config.yaml
d_model: 384
n_head: 6
rope_base: 10000.0
rope_fraction: 0.25
init: "normal"
optimizer: "adamw"
beta1: 0.9
lr_head: 0.00549
warmup_steps: 532
decay_fraction: 1.0
train_tokens: 282200000
Each number is 128 + 24 x the weight over its row's rms, rounded and kept within 0 to 255. Layers, rows and columns count from 0. Numbers have three digits each. The size before them is the row's rms in percent of the matrix's.

# down: layer 5 MLP down (transposed), 1152x384, rms 0.0345, rows 479-607, columns 48-95
# up: layer 5 MLP up, 1152x384, rms 0.0387, rows 480-607, columns 48-95
down479 098:104133125159150154116161178120134121153126128160138119156122122160132112146135148162136155102078082159127158136178087132109129106139089104078099
up480 089:149111108097126115087158106113131132102144149064105145091126105128135159122121161154123153130154096104129123150112099063135146144107149123105109
down480 087:122176125135131148169135134098134103137112134192129112160077126112138131149165109128127119122067163128120132117087128172139148119163111086144169
up481 100:186112157073101103118150116132097129159127115136133164124130137150106167113142111161145139180131125170122106121157130139180071133109132137113106
down481 102:124120137174132136132115099107123133102127128145110158083119120103115107119137148133099142115195152103092089129118122134128108130126140070119147
up482 099:157115141100112078109112110139140145070131123117122184100156142096123141090136145132146159147103130083092109137111111125122158131098132135136107
down482 097:110160142106137151133139110154117116097146155158170133146071138113142141095159156113125098141096130142157159122120134098195119172111100100106121
up483 094:147099132122108124113078147142124124087130132088100105121147088104124147144146110138127165127149147098103150102134113117135107088159132139100119
down483 099:128156137130193113143159118073128183156110162150147137166147151155144135083130115179122113118108105128151115096178134159132127109085120096101126
up484 110:129098157088136112167114126129099118164136157081131139098137124175123088134190109119150127157145138115134121140086116128127170114119167173097111
down484 104:146160127165117135158083121128090071136154138123108123171169161167131127121116116113141102068162142065186126147120116107119137111168164137160105
up485 096:147110121101104128125140122141145134146137128113117111112160133169166127124149111117151122126168181131100087125102155070062132113128126110145143
down485 096:099101103132143100125180152119142128142203129160117127125173170086139139156136137127143123145142091091169133116076158171146151169154148162125146
up486 100:129122144143129131127112123117110162052127155149128144106147137112134127088135126141099105136124152129141145133127127127127112157140129124113117
down486 092:112122117096119102119125145109128124183160138056131130136157154158130138149129137125092161106140128157137128139103143134143136135149094161114130
up487 103:122154137136168097127142186125166154136152139160127067122119159146079149150059085127150147172151134141112154116167107076126129123147099113116113
down487 105:131114160178069091081133112143123147114115140148164103137116117149137119133154117161119134138157127122102114145180101123155094099130130129128180
up488 103:148157135109135150122160103186121109133132132070103125135157130168107107163120112153186109093138113118124141129094163117138127106148074182120164
down488 099:101124158144143176125064131088144107137158159107103151133119102150100087147135136066120123161133123149162136099131112122130152185141133102110089
up489 100:112132140134144145126129137126122117124120107141123137114100110131125121144164112088142133144172155123120162107139136110141106085149190168166070
down489 101:142182105149136152143149136162098139138123091132137137144101128134117141109102125121102113149079116155140128115131112101093136111140091084126130
up490 102:171126099127122150131098168120115105132108135149129146123136131135134112163131114132092127131169105078154174134115105124116166145130146185110147
down490 103:080162144117128161140121115160130119146143130140129086129122143144099131101166123112127132155113122155109117121106108138155123161121126101109155
up491 108:135116131112108141142078105173129129168136100108161109142096096182113113094103101129110093157196143133141101174145137113096118132161137166121133
down491 121:115126122109138119150123161145138143108105134091127137144126120118129154132161159138111121088127151133130163179133126131123090163141120113157080
up492 111:174084101145127085115133128131153126116129130147111122128123121122127122144166140120188130134146131145099154150160133042132120076169098151137129
down492 098:124163117181156100107111146103104147100103133122119126156145115123125097089163136158106075126155153123147141135144120111094136132107111163131136
up493 095:125090135152130115101139190106178136151131133068137146120153131122136144139151127150137170126165153143081079130113132151127118163141115124152157
down493 094:145113118152200152145129124132074080146123127169148142086129087150099148108149102124139109123092052107107138129190112125123157099118112128119133
up494 097:127111145135145160143138124113144117058129129148133146120129122153125126115131088135087080110128146147158150108194146119103168145157121130158107
down494 096:109169127125144098114133132088137143188168150153142115083148113112094137105131144167106144176148138122121106194104115144149155113153126155107144
up495 101:114095110148110159109172138124099095068160127122101110109081118137129108093179102077121088096143137117105130098091114096138144091150115150146117
down495 101:169116131110155150138148125129139126124138136087152111110149135129158116134100168100095097105102169110143132104136135121095145146108178136075131
up496 096:132162119149091096147135140129102164166098121093094104162098135181124156154148104131164099127142123157109101129173167132143144084142088122121143
down496 092:149127121145150107166110124092125113101119133143101140113106162123125074174105087108140122126099122094116129098091097086060129101142162116116141
up497 112:165137125118106173159173167137155129131117107130097114087145141097128092126107141106118175126141131164137086115164178085151154097140131123103098
down497 108:145102123099117152167129132112134136140093146116107142148132127142114135128130146113137120120151124164162146133136147075143141109127118141142139
up498 110:123100161110126137101112153115135124153126117091112169119121141117109166135124099187144106123121124140124158119141132125131118139153118169137136
down498 119:078142099135163135119145155077107120155124128127142136128104114170159098144114154122167168138156165136162135158123140106158166152119146144124107
up499 094:146089157124108119146104170125164115130091117110082155120110155138132148103117129143118126110132143157128138145153139160185135110102128141139071
down499 095:140106158124134178132128134110104135130132141132128106133102133116123130153115136103120143145132136074134165116093112132149123175148157176175126
up500 098:129171109156091138144133133145104133120174125157098116126095137147114155125082128205123134167154100105132082114109134105111153148124097122140115
down500 097:092125119107121127128090117128131138156137145070113122133111113134154125127091114143141113146125097132138151122148128143114125080144174136135143
up501 095:167133115158116093136114119157145138188133087131121091109109145097162138166106124110154111174113117154153099112120123181119105109143138121145134
down501 099:114125139144105181153172120167088113094140125099115166109119127089149147115162126150094122112150125130141148140130158084152144117100122105112144
up502 099:122093151116144096173117105151115153084131134120138122102089125144127119117163112060122108106132133142125105101126144115129111151163091149132131
down502 094:110132087142136159106165144125128126136133128113136148129178139106111147080131170102173126122024115121162097129127126114119131146156144140121121
up503 100:155149132121081161163083106127125146183147133096075151074109153076103120142143113090116110146169124141158119122168121095155145115131108149141088
down503 096:164119121165161071147142110163118124126087123141134116135098126170139136169123128172157117116100140095124172090095141127078109114168146162119119
up504 100:091167158128105116198112120149127160134103105115134112137093132156139158127104093131090131121175120118140093112107113091150127112145190132139117
down504 104:151116128105123161117148099130113127096137078101145140110071122129173166151138139181109144112144100164128135137141152154102158130159141138125145
up505 104:110155117090132120161117117138147102115068127143124120121155126161160127123148105110141099114180168178115096110112146115129142143177145135134145
down505 111:098099088152063176161114166112111158149139163099141176126112118123122155105150104128129158148072169147115130139171115127134138133155109097162126
up506 090:112169121136106110143156126121157084138173119131192125106113103157131081139128133135129165138122153129093161124145118115104123101132145142130131
down506 092:085121182154179080126109167138154169109091146165115132118146100193129148129131125131117128178159133120146101110121149146138127093161100151111138
up507 102:142140150095125103128120137167149102127178146146088151121123132153160129112128108128140141109120157116091118107105139105083173166130138156075123
down507 101:114115116112102147134145173101116134119118131150109110088133163114140150111115140129111110140133077105130149134097113148133108166106134151136116
up508 102:125129124127158100141097125135142121137131116100145090126130127142145087128094105116154145133152135130107116117091131112117129133118129185153145
down508 099:129140130099152134132122157122107131117073135128096105146147131087137093149138082151153091150081117107137140143135064132081121100138120089128121
up509 095:161174091135103111159164181086143151124154098132081126095136125105160122137137143163133161163144138122128086123139099156113130110103157146111145
down509 095:136114090136082158136123122074073188133124137071173108096108097127120063095097190138128130122097101133129136138156155126171123140129115123128138
up510 089:192172122139096138155127106137141139125097115153098155091112112107117152104090095101090114143131118108138064120098088126128156134068171176117134
down510 089:121056152147145166101134127160164102138141153145147129147144115125147100142137144107164153113166192125113144122115131151112107144153125091162137
up511 105:109100171133100121108109140105140120151132156116146148145159194122085139102160104096152132162125113130161122135129081138103142132169112141116119
down511 107:150125165142098107143143147092112129132140153134116054147122142157101114152139134118138140089135160142119157134096118101108094105166145122130109
up512 099:160164134154116119097135102190108139145145136147127109080092087120152137100150156163138094137146108137130115131149148103146169137121122108108101
down512 102:122128115104098032125139118139135169074143124119127142127144118139123107147095128114176114162136153135087155127108136132100164095125129146122139
up513 102:092182109094115125123138130140143062116140084146143149141171156130105106129105153138129111133141147132142112112150145120113113117152158117140150
down513 104:149098113151132151131130130107089157107081160146126137136135089175144119078163126154072130072119093130138131119146148119123147113122096140122105
up514 092:123114101113162122122184135107141119113134080163085104106128099114136113123097147101130130162141136146108096145076104111119147128154107148109147
down514 096:175146153176075125121113115107159076138114163141169072131140111103160154137155100153132128121099112158109102128126117116110106132177119093129092
up515 096:116119132137163125086139086168150117124153117142147145134113146146138144179156123160145110125145145132131110153113110164171142113100093128106142
down515 097:157141116124103134091159158074115104128113141120099087160099117123133123077108110074089116153110091148116128160125144143119145110138165139133112
up516 100:126136110076095184135132169116145124145169091119121135097150143142133118075103115122177132136134151118132148116111159131119119107118094100120115
down516 103:142147140120147116121100103130138099153159123129083155109117130126170065150135078134172110130132112129097114120124142124158148152098149137118140
up517 103:158133113111110097134140127126092103121133165138169146157195112156086124109116053119149123129160131150155089098127093116089137141153127131138147
down517 102:114094122193143175139126131128129073150125094160151167124104131072128126162092139143142096134133083097111138098151106158131122120107129085122170
up518 110:135153134095124142149158149124148106167119100134141108090118131173136147124153137126137139149135152141163121147146169107136158117135105158125127
down518 117:113154157128134145088136143111147122128071119128099102104095163123104112116132172131104116147100109088159119149114140137125164136137104149132139
up519 106:162121174078091123100138150122098095119131148110138123139132141100126138146148125137129153108095140135150117130120133106093141090091118095176127
down519 103:095110122141133178154129146120109128141149131153150137109153113151108127115109120104163115092150126145109141154125098102156123132161144158077111
up520 102:176131144109077127098161154081116130092136135113114112113105077151091110110159121106127102149179141125129107124122113118104121131108156110136120
down520 107:150150118125178122104123145085132112132116105058145180134137144115143139133105120135140111128065122094178129104121159114104182116139089177094128
up521 105:134128143096139077143131113169099120117117158154144131082098108184127127184126144118108126118128118075094137090096137115127101133135164182135149
down521 102:126136146157114152111125136138125105124098114083133140148132104138131142121099126089143137115112113157132112107146138102087126172128110135120136
up522 096:125128164112118147121092104147126115118152121166116133134122142142148110103159119127069115120138147147145111120102142134119123106141096158152116
down522 093:118095141138124119137188136115119106150101098093136164116132147118140121122108110087115164126079096143152108146140107139143127119147157129096161
up523 101:165097162112103099168160119178134089123134154160145121159074087154168134121171115119118128091138087140119126117089124141111116121178154169110070
down523 102:113118143147139163103157116180111104156122145124123135136109091120104124149133163102111127129124119146121140154128186145174154154121126107125128
up524 108:176144092176093135159103130102110162168130116101164118160116123158093148144123126148124108159157068085094120130142160130089123112122118173193132
down524 086:121147111210127127132109118114121141116135126108136143144107122096142101146132120143120101151110127106128122129153119121123125159144112107139148
up525 101:150149134121107147154165170144135130166151110152131103129128162113058127134186131100162152120150168131152110124130113132124139168124139118145099
down525 107:135085130123079141125129132104120139150122115136135076113161141146111116126155127153130107131146150155130140107088154126115141130146130149109130
up526 104:153121127114159129123113142138139129117146125117143122128158155094126124120156122110127143117146107155129091138085142116132129088184117149117023
down526 097:172126105150105091106122156114108143148141136116105135175116138149139130128091106104145105111162119119188150121129145101125148113118131122123130
up527 102:128173119109142098144162178151097134153134081095138084100110122147118156147119110134130129140139128103136083099159120149131179112071103129110128
down527 099:105142097134177132157116117152150117114145133140178150107164104071154115138107148085153125153149071102173161140153138133118101130141139129130162
up528 100:120117158150142161157116133151162096124138142158135089134109126182138137123134137149133146164154128108164120127090174105136153123135128122134094
down528 098:102135129164116124127171069139130122100063132139150100106126118118127162105181106133113107067083135158070140145098155164128114123101138087102156
up529 104:164131148100143111159119085120120156112132121128140129115133125120071141089131107129112089136129144163107117140137107150098132066118116103129128
down529 101:156105144150152157131070107109135108106085116144121133161091134122145119152124134161124103148079129126154143155109111134188134172119154126130152
up530 092:154134121150144144151079134131151109095085145164106121145076108124120122111101101131092106135142110127103090119140137091144159117153103158136059
down530 094:149161125124088190108113162102137145145163108093199143149128145179108145120157148128112121131148108094140168146167071142081139155091103101147122
up531 115:128171109138126114191137155136123125174116134166099117096127158125105127141124140149134130160151117144115130148125132109122140150110099113079103
down531 113:140115129123100099134137134116114101122149105150126129114181157103166138138128146141108128147113109155135144107098132154087096137097134108134140
up532 108:130139168093115132155141119111158124129145126135125120108113119166134147109118113127095144110140132131126134123114148152122142092141135143131145
down532 095:129099122127142136099139093118120140127112117150138141123099121123139119128128130143128133134121121104108144148122112126102114117108111113137157
up533 104:156158137137118119139114115128143134179120132123140102156093121126141160126136135135100136181131117138110136108141098086169179122167104160126100
down533 102:111080104115111137125123115139129150141111130121143101118101166145140126138119119131181121109069134105145146142118087118088120127107105129164138
up534 108:182141106112130080107090121149144128140133124180142088107122118108138111139119095098104095116134142155103105102110134093125137159131154168133097
down534 108:137112129134105114137102120125115117126128123143130108136152150101122126118093104158120118125134114110126145127142122152132090136203113159112099
up535 112:103082144123149114122138129150121113091129153133110116138114114095133120136155107083146158149121102131121126128091076145156107149161139152145117
down535 115:118180078101139181147162100117163111168137131134134140126177117140126139099142118124125129098142126142143101126124139147131120152143123102109144
up536 101:147112134119142120111109117169165127116111158153132120136130158118107156128137122108088131169161180121144117169096171109134127162112112138129096
down536 094:099127141124130169150132150083110125144130115114120135117101107148117118162118102133110108146069081131142110108160155158128134152114119130150126
up537 107:175146157122115117137112182108130122116110139154096149121146122168122133141127097151098123153159124110095140100138110160084179151153126125112069
down537 111:077173144054107086142128111119117120121130128118137141063157116129129122113096130115142119109161158115175117127193154118143171091147110083067128
up538 105:152154111145140130106156108176115141141097082121151111105101130134108158096127145142111093128139128148090105118126191094129154117144118099115134
down538 102:110138145150112121130148109158118159115113146130137111135126119109135155090115126105152068135112135124149125153094148137115138146087147150174153
up539 107:125138112141132146110135108140128150140115161119084105108138113127117142120126126119107157135112088123108090081112139146114093137161105149121127
down539 096:126166154100123177136139093139120134107133154100130140151112112133142101117149145164071129174156105110128167136154105072135146120099114086135129
up540 102:144138105098172104151155179163145099163159137114116141100135119164078135124141104115164173107132174131105136127132148128120109135162116144133105
down540 096:110147161097141125080132123124186101134119151117088134174100134113158119121133195135118095122109093121115157121100117120165110146126094133142127
up541 117:147115165098093129139121090121148150133117107120124120102105136135120139151164125140125147131135129125131123129154170157139109114169157144145134
down541 122:137129083113146125138113133114108128149131140147124085106142113132160131156072110128135145164128104089103109172149085127119088130168139119137169
up542 104:132092154121130109162108126175113181164134135138139131089123158125127144122142102123144164157152115137107148093077124113150069131158113150107113
down542 103:139105132161154148144113124154108131113111135158155111161131145089122141132120129129119138135143123091149123107133166090116146157129153103149096
up543 104:128096114103120105147171166115119168167152097143145140123144112139148108133116127122156144169149137144125118135123154135101170107121133132107140
down543 105:104147119112123143152141136135137113127150091126145157131147129091143067151146205110115146142144078115162128136117178102104118140098126114131124
up544 102:149076126126121143125165141143111196135144064122126118106144115161117109065125149123130153131164099153107092119138157155116142130150150137127125
down544 112:149132194108134133135129144100125165126085134130089108094098150134098109139118168137135103119124099184126129115109155098150142162147135140137129
up545 105:122120142139108124173119174110149134140132095125135117148125159129112120131122088138138113153166119128098140093201093137076127120122127123078107
down545 109:080135170171154119102151138133099176129111111161121140116108168122137128137168133129122123114082125121100136107136117115184118126144133137155105
up546 094:135127165133091061153152139121112164122102090098110155074157072136126122104135097138160132126144130088151151109107119118121131143149162145140160
down546 099:139125124135133122116119131118138108113148170146127104140137132110128115112127141119093127127095123113138115138122155152094148154180160118142122
up547 102:148200092149106149151110171192110159128152145126109105108123106160118134090125130130144123134141113160134095132142127089148128101137160159166142
down547 101:163113137111136124125148144140149159107101134090109172123128093158110135135129149157150113132111145095069150141117104126127143110121132086087132
up548 095:147134124120133114145082135127116139165107161150127146143107100126151148125139103096140137131139148131130092098134153084075101104118116121101132
down548 094:120103151112097187142131039175139153116108106133131126133108105118136136108063146125153109165155127118123095184157166142168132134094098158136102
up549 104:118141112111134139125155157137130132135158128095133127055156132130115139135110157114138140127171141125127135124083128107135126121165125145127121
down549 102:122144152156098124139154119075148108124125180136137132187111122114131103127113132105133145123120058146207122118140131115095146052124116110119158
up550 106:124131114097174130139100133105163128137152136187112124092146135111134141124127102106118099176197134104144089132143140071082171157158104178152095
down550 102:127158155146127124164150172097125156154119132140158119171119067147122099105129134145142102108111124142118159118103135131137077125125138131092103
up551 094:089122164142121103124117123103128184107122123127121142134136165109107149128103087118124089140144157091102144142117120177102098112109110135110129
down551 098:135131127110173166127153119140151099200172131113128140149137078140149121132141148106121099087092093157118143129142135109178120137129149123126116
up552 102:136138135112118098137095123119139098140129093144099146145097125109096125128139083119100142147154105138149094113116098104096169155149126106122119
down552 101:124126132108150105140149128115126108135199106112143113148066162096104114100107133116126135157155105135141173122114148123148118141090112148140098
up553 119:203138114131105121131113139125124126102158094106157137152134133187085150087156094175124110133132099110136103117089109117092144094117102153110099
down553 138:115111150140121120132158092105089129162140149132146132135077149142104119129156123173122151110081140130142120119094124138146109152115158162110113
up554 104:136146139138117142141160121122149129144129138139141150113136097162128096121153128101135183110133128143108090123104109114120096113157170166119126
down554 099:092142127187172123169115080090124102157118119138130136152179104186173096180096103084112158106161131104153131136174163123151152115121127143124110
up555 100:149187124092152111102130156099124117167155137199127149113118119090088148103095127109131152122129127165121145115120127126107155122170150116121127
down555 097:110099166164121142111144103097138137132124123144132130124112093154108107124154111172132107077072147136055147160147152159116138137109100124122116
up556 102:120163131128142173172068166121128131154154110166138109100132083153130100110112168161104097147130108141161089112120141116113114168121179143086091
down556 104:129094110118133111127089131109162129127094153107090168112136141112132090132138093174143118105139123076117133156136134120137124076135104119124086
up557 109:143091145132099107155125165126103149145142145146142081073115147144124129099129122125160126195167114124137114105103151106121169159078120131111106
down557 107:122116107107156133142166138134165141130097162120131142108139097143073103192090118129163101155156155153121147127131145115115120151151127103132129
up558 099:151122154072085108123139152165122175158116156098112104076114123146107127142134140088142194168144128127133106142108152122138106162111151137135107
down558 100:140135146122142105104157155115130135131150150145089121174165155108128113102098096121100133134070155130141144087115148125109130175138089131122106
up559 108:130142176141123118135122114126143130099123127133134147106169096155131130077148117119106115109134134122172126100152133071094098104142143115132142
down559 108:140155123126129115092149140120135114105154111114172133126114140135097106117109160095152187125159136130147131139121123102098115135124103128099120
up560 096:170097137144087124124130136127166176086122127151126142151116139113121151133140120133101144172161143137152142138117134099137126099149098147127098
down560 092:119116144139125130129118093095134101133125121150105102120100147131124141104107179116159112129059146111118120153134144136098149149103138115138153
up561 086:103166126133138149139111122109148140148136105124095116130125069156106115114128144126110111103129148109113138095105149100151121070160127117117121
down561 090:133109147141103124090133150156131138136122125102130090128129135107126157151147113136166150166111080131123106168167112148135135153126096114157139
up562 093:152120187118136108138131125134114148123146166110129112086071147165136104144147100096048078157132113173112113113116121091115130103105124151112141
down562 095:138141135164155168071141163133135131185154111112106153159142130096127150124126158149146133136146145104114155147137163133160164141142106116092114
up563 096:134123154122127139118125109127082094086114179138151120116104147132156082090092154123098104162130107144145150120155143116160146167104136137122078
down563 095:099131126073118122138126124136127161131147139119123122118110147103151125163170096149160147117125160094158140118120130102094120113140103147145149
up564 107:138134096112112125138162173132128145135118151133119127132078127129097136115142163193084098088147128131090130111103169119129121125106089144153126
down564 100:151152123177161151122123122134144124119119159127161182129085117105146163116113104135062105118106163123141130096098187136151118161114108125203100
up565 092:106119098134132128144133147129179154159126151130102095150132103120079096138083126157128082151137133120115127117151107104087106169105158134087139
down565 092:162129119062106154082110133132120090127130164149123156158124144135105121093143100133118133130155110156058122084110130114123145110110123126137127
up566 110:108091123079149153158144133140116078177116132136113148083121126146098126144159127095144155126139117154143103066075108102147147124144102175155101
down566 110:159147149160100125105149149143160170116116147133148152109132137113104104083142136158125106154128121099126177114151191140101104148145130164127112
up567 089:134166131107129118133144161104143088096153123127139152135113137115135160085139124098113155115138125118120120119109083088167148126123132127095095
down567 086:105084117105124114122106109132129127110117107090141126158148115128131101141092128118141129133097098136107109116103170190114123134145127132149131
up568 090:072170098128120125139123140115155140077123091112085163117146115108121137118105119109148175107129143109072086154123126136138130133144101123133091
down568 090:141139132126096176103100146137129134128161172116139135149113124101150131127156142135093099158131119150177112130149115115148091127108139121115116
up569 092:165149118127130121133133143148160150095131113168150153139139125107112127114115092157119128117123142138103115128119105128150140117119129109078152
down569 092:115071124097129111138132115106101075144115163128122130134118128172123084135131114102172131137142147126152121139122122136132110115159175174131130
up570 117:148108117124120077160138160161110142144179139109169111145176133134111180107141121137150118149147125127116152121059127150128156136121102159140106
down570 114:157149153133129097088119131117144110151168137148110152159150114117142127123146123126133130131135089092135155141113100091124150128137142108130116
up571 104:147122136127124080142109141097141154160168115117120081164098169115083078125135119144141122112132139099122135107156122173112138155116106116083170
down571 100:153122131156144093118149101155132173130160126102113147152106168141126110100096139154132140158104180150088143116140108124130150140075105201116126
up572 108:166151107113093128104098134146151157124127118125111140140141136124095098062082120143109119102139154155156122133135147087094140162146144188088128
down572 106:136129115151133140153118121104143099108150155162152142100119108157156154105160124124100145094173114176149144086171156109136143129131118139154098
up573 094:138114160105121108143154104127164071145152160143122108114161141165156118112150137119142145159131149103117168109138125132139108097115116129100133
down573 091:123127121091094131159089140131101190107121146107133131089129178095102118116122152121121103100130145151147116134156134119116122110108115110129122
up574 096:137133109134136143115150129138139143089167127120124113141130142102163120093140123124143137137092160136089075123082119170107138155148085162129131
down574 089:115136068114137130154095154114108115116084138116120126117128100115152174134153134126092124110186120157156139124144111145127110138141152096161135
up575 112:123147161130065117115107107135158111154137093154094080078119113166087127156107135111111111149120103161119112126133172102093112122171148124123122
down575 107:119100127139137090118091116152168127100095110113101143165106144150120152151115108114133139146131097125172154135064121121129161095133113159141155
up576 093:124162163090141103134122143103119121173133156148115120138121161117103203078133148164151123145129111104100114133098098143133153134160172101116112
down576 093:133196153163118135170116150139148096105104115149156164135142120155100141134100105100114116125105107130152132145152120150131115133112125155122123
up577 094:172140140120130149118144117088158164101141123153123136131128135131106119169125103132129087150139149160103090111122094109125145141160114101092139
down577 094:104108156094059160129118135157101130093154131103115142161108168122135134118111106144119146140123137150123110130112135132138140118110115122138112
up578 094:125147137132140107112161126159154158155117157125125112123130133168131148084140117113139106157142137149128118155140095089110114171136178110099124
down578 094:133107074115133185099101120137159135134169147098139134155121120128157102069137140125128105146134106156125135115120131157116114117166108172154109
up579 104:129132159154138128117089162116144139144140159159126126119107104106119108124129076134133105094151114120159102060122119117127143126145110122120104
down579 110:117110117097134135120118110132089104159092151146132150105144131158162082134120121183133140089069143130106187151145136105109112115169154146150171
up580 101:193106141102085101125130089114140130112155144131133133138132140130141128103130142125139162127121148194143107126125112117118132108084169100154141
down580 099:112129120154153141177147103144134115120089115169103121118095088138141119140126128158103109135162152140127151150108082117115117115147091128100162
up581 109:139154127116106114159083136161108129158146097105108109128123152113066120107160161110147160134119127163148122139142139132094111094126157133118183
down581 110:095172163148114112125129113136143128089122125132126137065104098122150117107134158133108133131142105103054154122140096130101117150143132139146118
up582 107:118118108095161151127181147158111124156115136115171097095119156140104119084125124115121118100113145118077141119119144175142140100135105141122121
down582 108:117125124102112172114152111085088163150136118110134146102120138121127127102109162142160123130110154103141163148108110113103097126107127196124121
up583 093:134128159151091146097132132132159130099130164120161136149160098120086130124109072100130120101116108126097125131153104097160118109131139143130157
down583 093:149151142148158117149104113128112142128124154183124131117120116128110151139114110128159123175121127121120118119091139115119165120112126111147116
up584 094:086125140148118084119160133133142127135147092130164102140114142143123129106134077113092133127172145138146111108112171127120128143123114143130098
down584 090:107111117173102096141143133137143149142140119165118128119159102107138097117090188121169154159142113121118112106116137154091111123102153119068132
up585 099:126080130113147087150128147205129157166115114098154085123104095104110158125136132094142103087158106139114121120105136152105132115126130113163118
down585 097:110132131129156158110108132141080157188132126143137130125085126110155132151115106112136142109120120107126156107084132162158130132128107135173172
up586 101:137197140142103133139135144128186130124144102152117101123129128125138090103141143150123191100109155142087174113115114110145151109148152134075112
down586 099:087101120105101136111146111130124145142099099096146123119165122134124109156104108105135115160152088150112100168117151108030121108161141177115148
up587 107:124087112134134079107110119161111092099143109114099073145177154127131112147139101140149113094146101106106151087107119116121116104115113126142152
down587 109:154127140107129171124115130152102114146127154129153145135112074090142131112119107133116166170118114126112111091130178132120109096115118109137091
up588 095:131148127117107110149167115175121114175115136143118161139114134102111122157145118134096081132128117103105154137096092143112151092145120136157142
down588 099:116123107176164144113096156129156186122150104139093142135140090155130124127130152135138128120157153185052099116103137145093115143132131134131106
up589 101:170130138142137130148083146148110141118133148097079117129079134128144148155137102104111113161138161164129129078102148136133144129150172184100085
down589 104:164115105140120133106101130126094128150113158158119147115094189080120091065129070114138128159124110148137121134098122162130167144109176112105128
up590 137:129161135107143137116117170134122141139120125153137132153076134115142121091131096122123077119114115128132116094145083095107127101193148131094133
down590 142:097157130121137126110133116125098120081102132132116132085085112139140137116144089159112122060124151138099159098139127106103091156151127149127128
up591 100:119104161088151124117110165135133110112126136176128154150144121133110118138156070117088125159112119108139137135105117141097177135124159174111098
down591 098:124164189114153114121107136134167142122093132129126130110130114102112122146168107148146107149147135143095146168126171133136123127151145149137133
up592 101:151106148117124111158107120097129118165107139130123144159108185089119145096119141105160119123166145128147151082164148134107155146157159111121128
down592 110:121161127118127121129132185137172085120102121070129146128144118129180107163113120138194159167111145146132115119135106136104131148083147137108155
up593 096:140172106125136131128145160118090180115150145127139133155114112153125120128099118138122114134145136141105068127149181081143158097157114148142117
down593 094:150147134120156127116166136150129147094174104118137144176125106084153126097125146141156107121109101150100161099109169108130151151130124135117115
up594 102:094114143120131142127109117093194143140125092148105148120143103164127125137133126152128109159128129153127123131157198104139126151149131123120099
down594 109:170117083101112116135111140139119143120126149118162101126132098107108128093171121145142123144134116101099115126100107144128167123112149125107140
up595 115:167119141093106130167106142155151147154126099177168079128132109181135154175135119136138062159149103134125126118090160130084135137116160186150138
down595 113:147166143121136134123128127098129070169147117178111114134137149130149159159152151143126105155141140122137115124141145130107120119120155151150113
up596 101:161157154107137122102167142102115091101176140142138161156166143111101142131113082125178115087141125141129173073135099115117138166137145144113138
down596 097:089133118107110122120170127158176148174138136137125094120136119132156118116156129137149121104130091152138077146121134109170134118136139118114178
up597 109:121179098143128141155146145175174117115113118114156064135104095111083153095172094128102146102131141137093155131126111131130119100122094175127103
down597 104:150104158105149147119111130119120197111139129160132140099076127161146119135131100138125143172113116102090155131117154143091106161136144126100158
up598 089:101127119119137116130117133138116136103129153090123107110135101154130156099162120136119148117136136094115082138126131114109120205145121146141122
down598 088:128135132122138121119138149118133120129135164175130135132111146074116082133111096141146102136110110136119127125110119126114120095125083133097119
up599 104:196141124127126148145148135128158131134145133126112154064136146141093109110126121142153117135130124125126128094111131047101119084109097175130113
down599 105:097097125150125098124118133175135107145123129173100131124148122129146128134136156137184160104138116154116140134127147106108090165161130136128128
up600 091:157144145103173113111105118177141129163113152137106172112160085168117154152090105105137086184164147122112115151123138138125133095102140128129176
down600 095:203128131127129182107133177150153154165203080167107124133113124127160123132158147134136131129105148119158154126102140144126100169111111118124114
up601 100:140087133082113116162132141163108112135127155128102125148093100172135091125122127090120088121122120107165133122090137148093147136143157117139109
down601 095:098113140123121134149135124121141144169140101129081146177157193108124113133148139078178109145127132103108150096123138110117109111104128128145133
up602 092:103153139155116077136183119157156156139125102080151071122134105166133146107154129110115079136157132127145137155136117131128121095130168127152130
down602 087:108090140135140088135153146134131077103111121143107133117119160122148114099130137122118125142096115130100161139087115129088147118135130086078143
up603 112:121151131136109104127114168121140166096143162133162087111123126148129113135128083172110077114173139142131140099133162124117140157085132133166097
down603 113:129118136126134119098178100072130134114121130165123100106126101149171136125135152156172139143095120127113135110087114129100126116145124138112142
up604 092:139126114127106163120161132138140142130147117104142148069165128118164061114119131113137164113125114159114115142125101113165105109133123147102086
down604 089:121131123120161094141084166129125146085118147113113145199094057101122174165121102130143134143099107102135121137122143139106141072133129151152144
up605 087:103160133160119105164146088132108143134132131124135090110147130118126145128137167112113131146146137120117104132157160103093099153137086114159063
down605 083:118101148116139147121137126133126094123147113116119159093138117161126127110151102153124128123121153069109178161085112147155133127126144121103162
up606 103:123149147122124134144167185111132161120126144141160189083127160121131143124115133150103136121130127137148154124089140109147137124110112120127086
down606 109:108119092172159082099182091162160143111119112158122054103142131149130117169109113103154141149121113124115146148130099121153107137141089146140133
up607 113:117106103130111146122158140110072116134116137138127120104151128123129134134114101167170084137136105148135109124164140119103132152121127105170114
down607 117:093126113161129079136132134108104171139110116139088126171123122072125113125126119191132124154117134084179171115126137159161130126156131126112073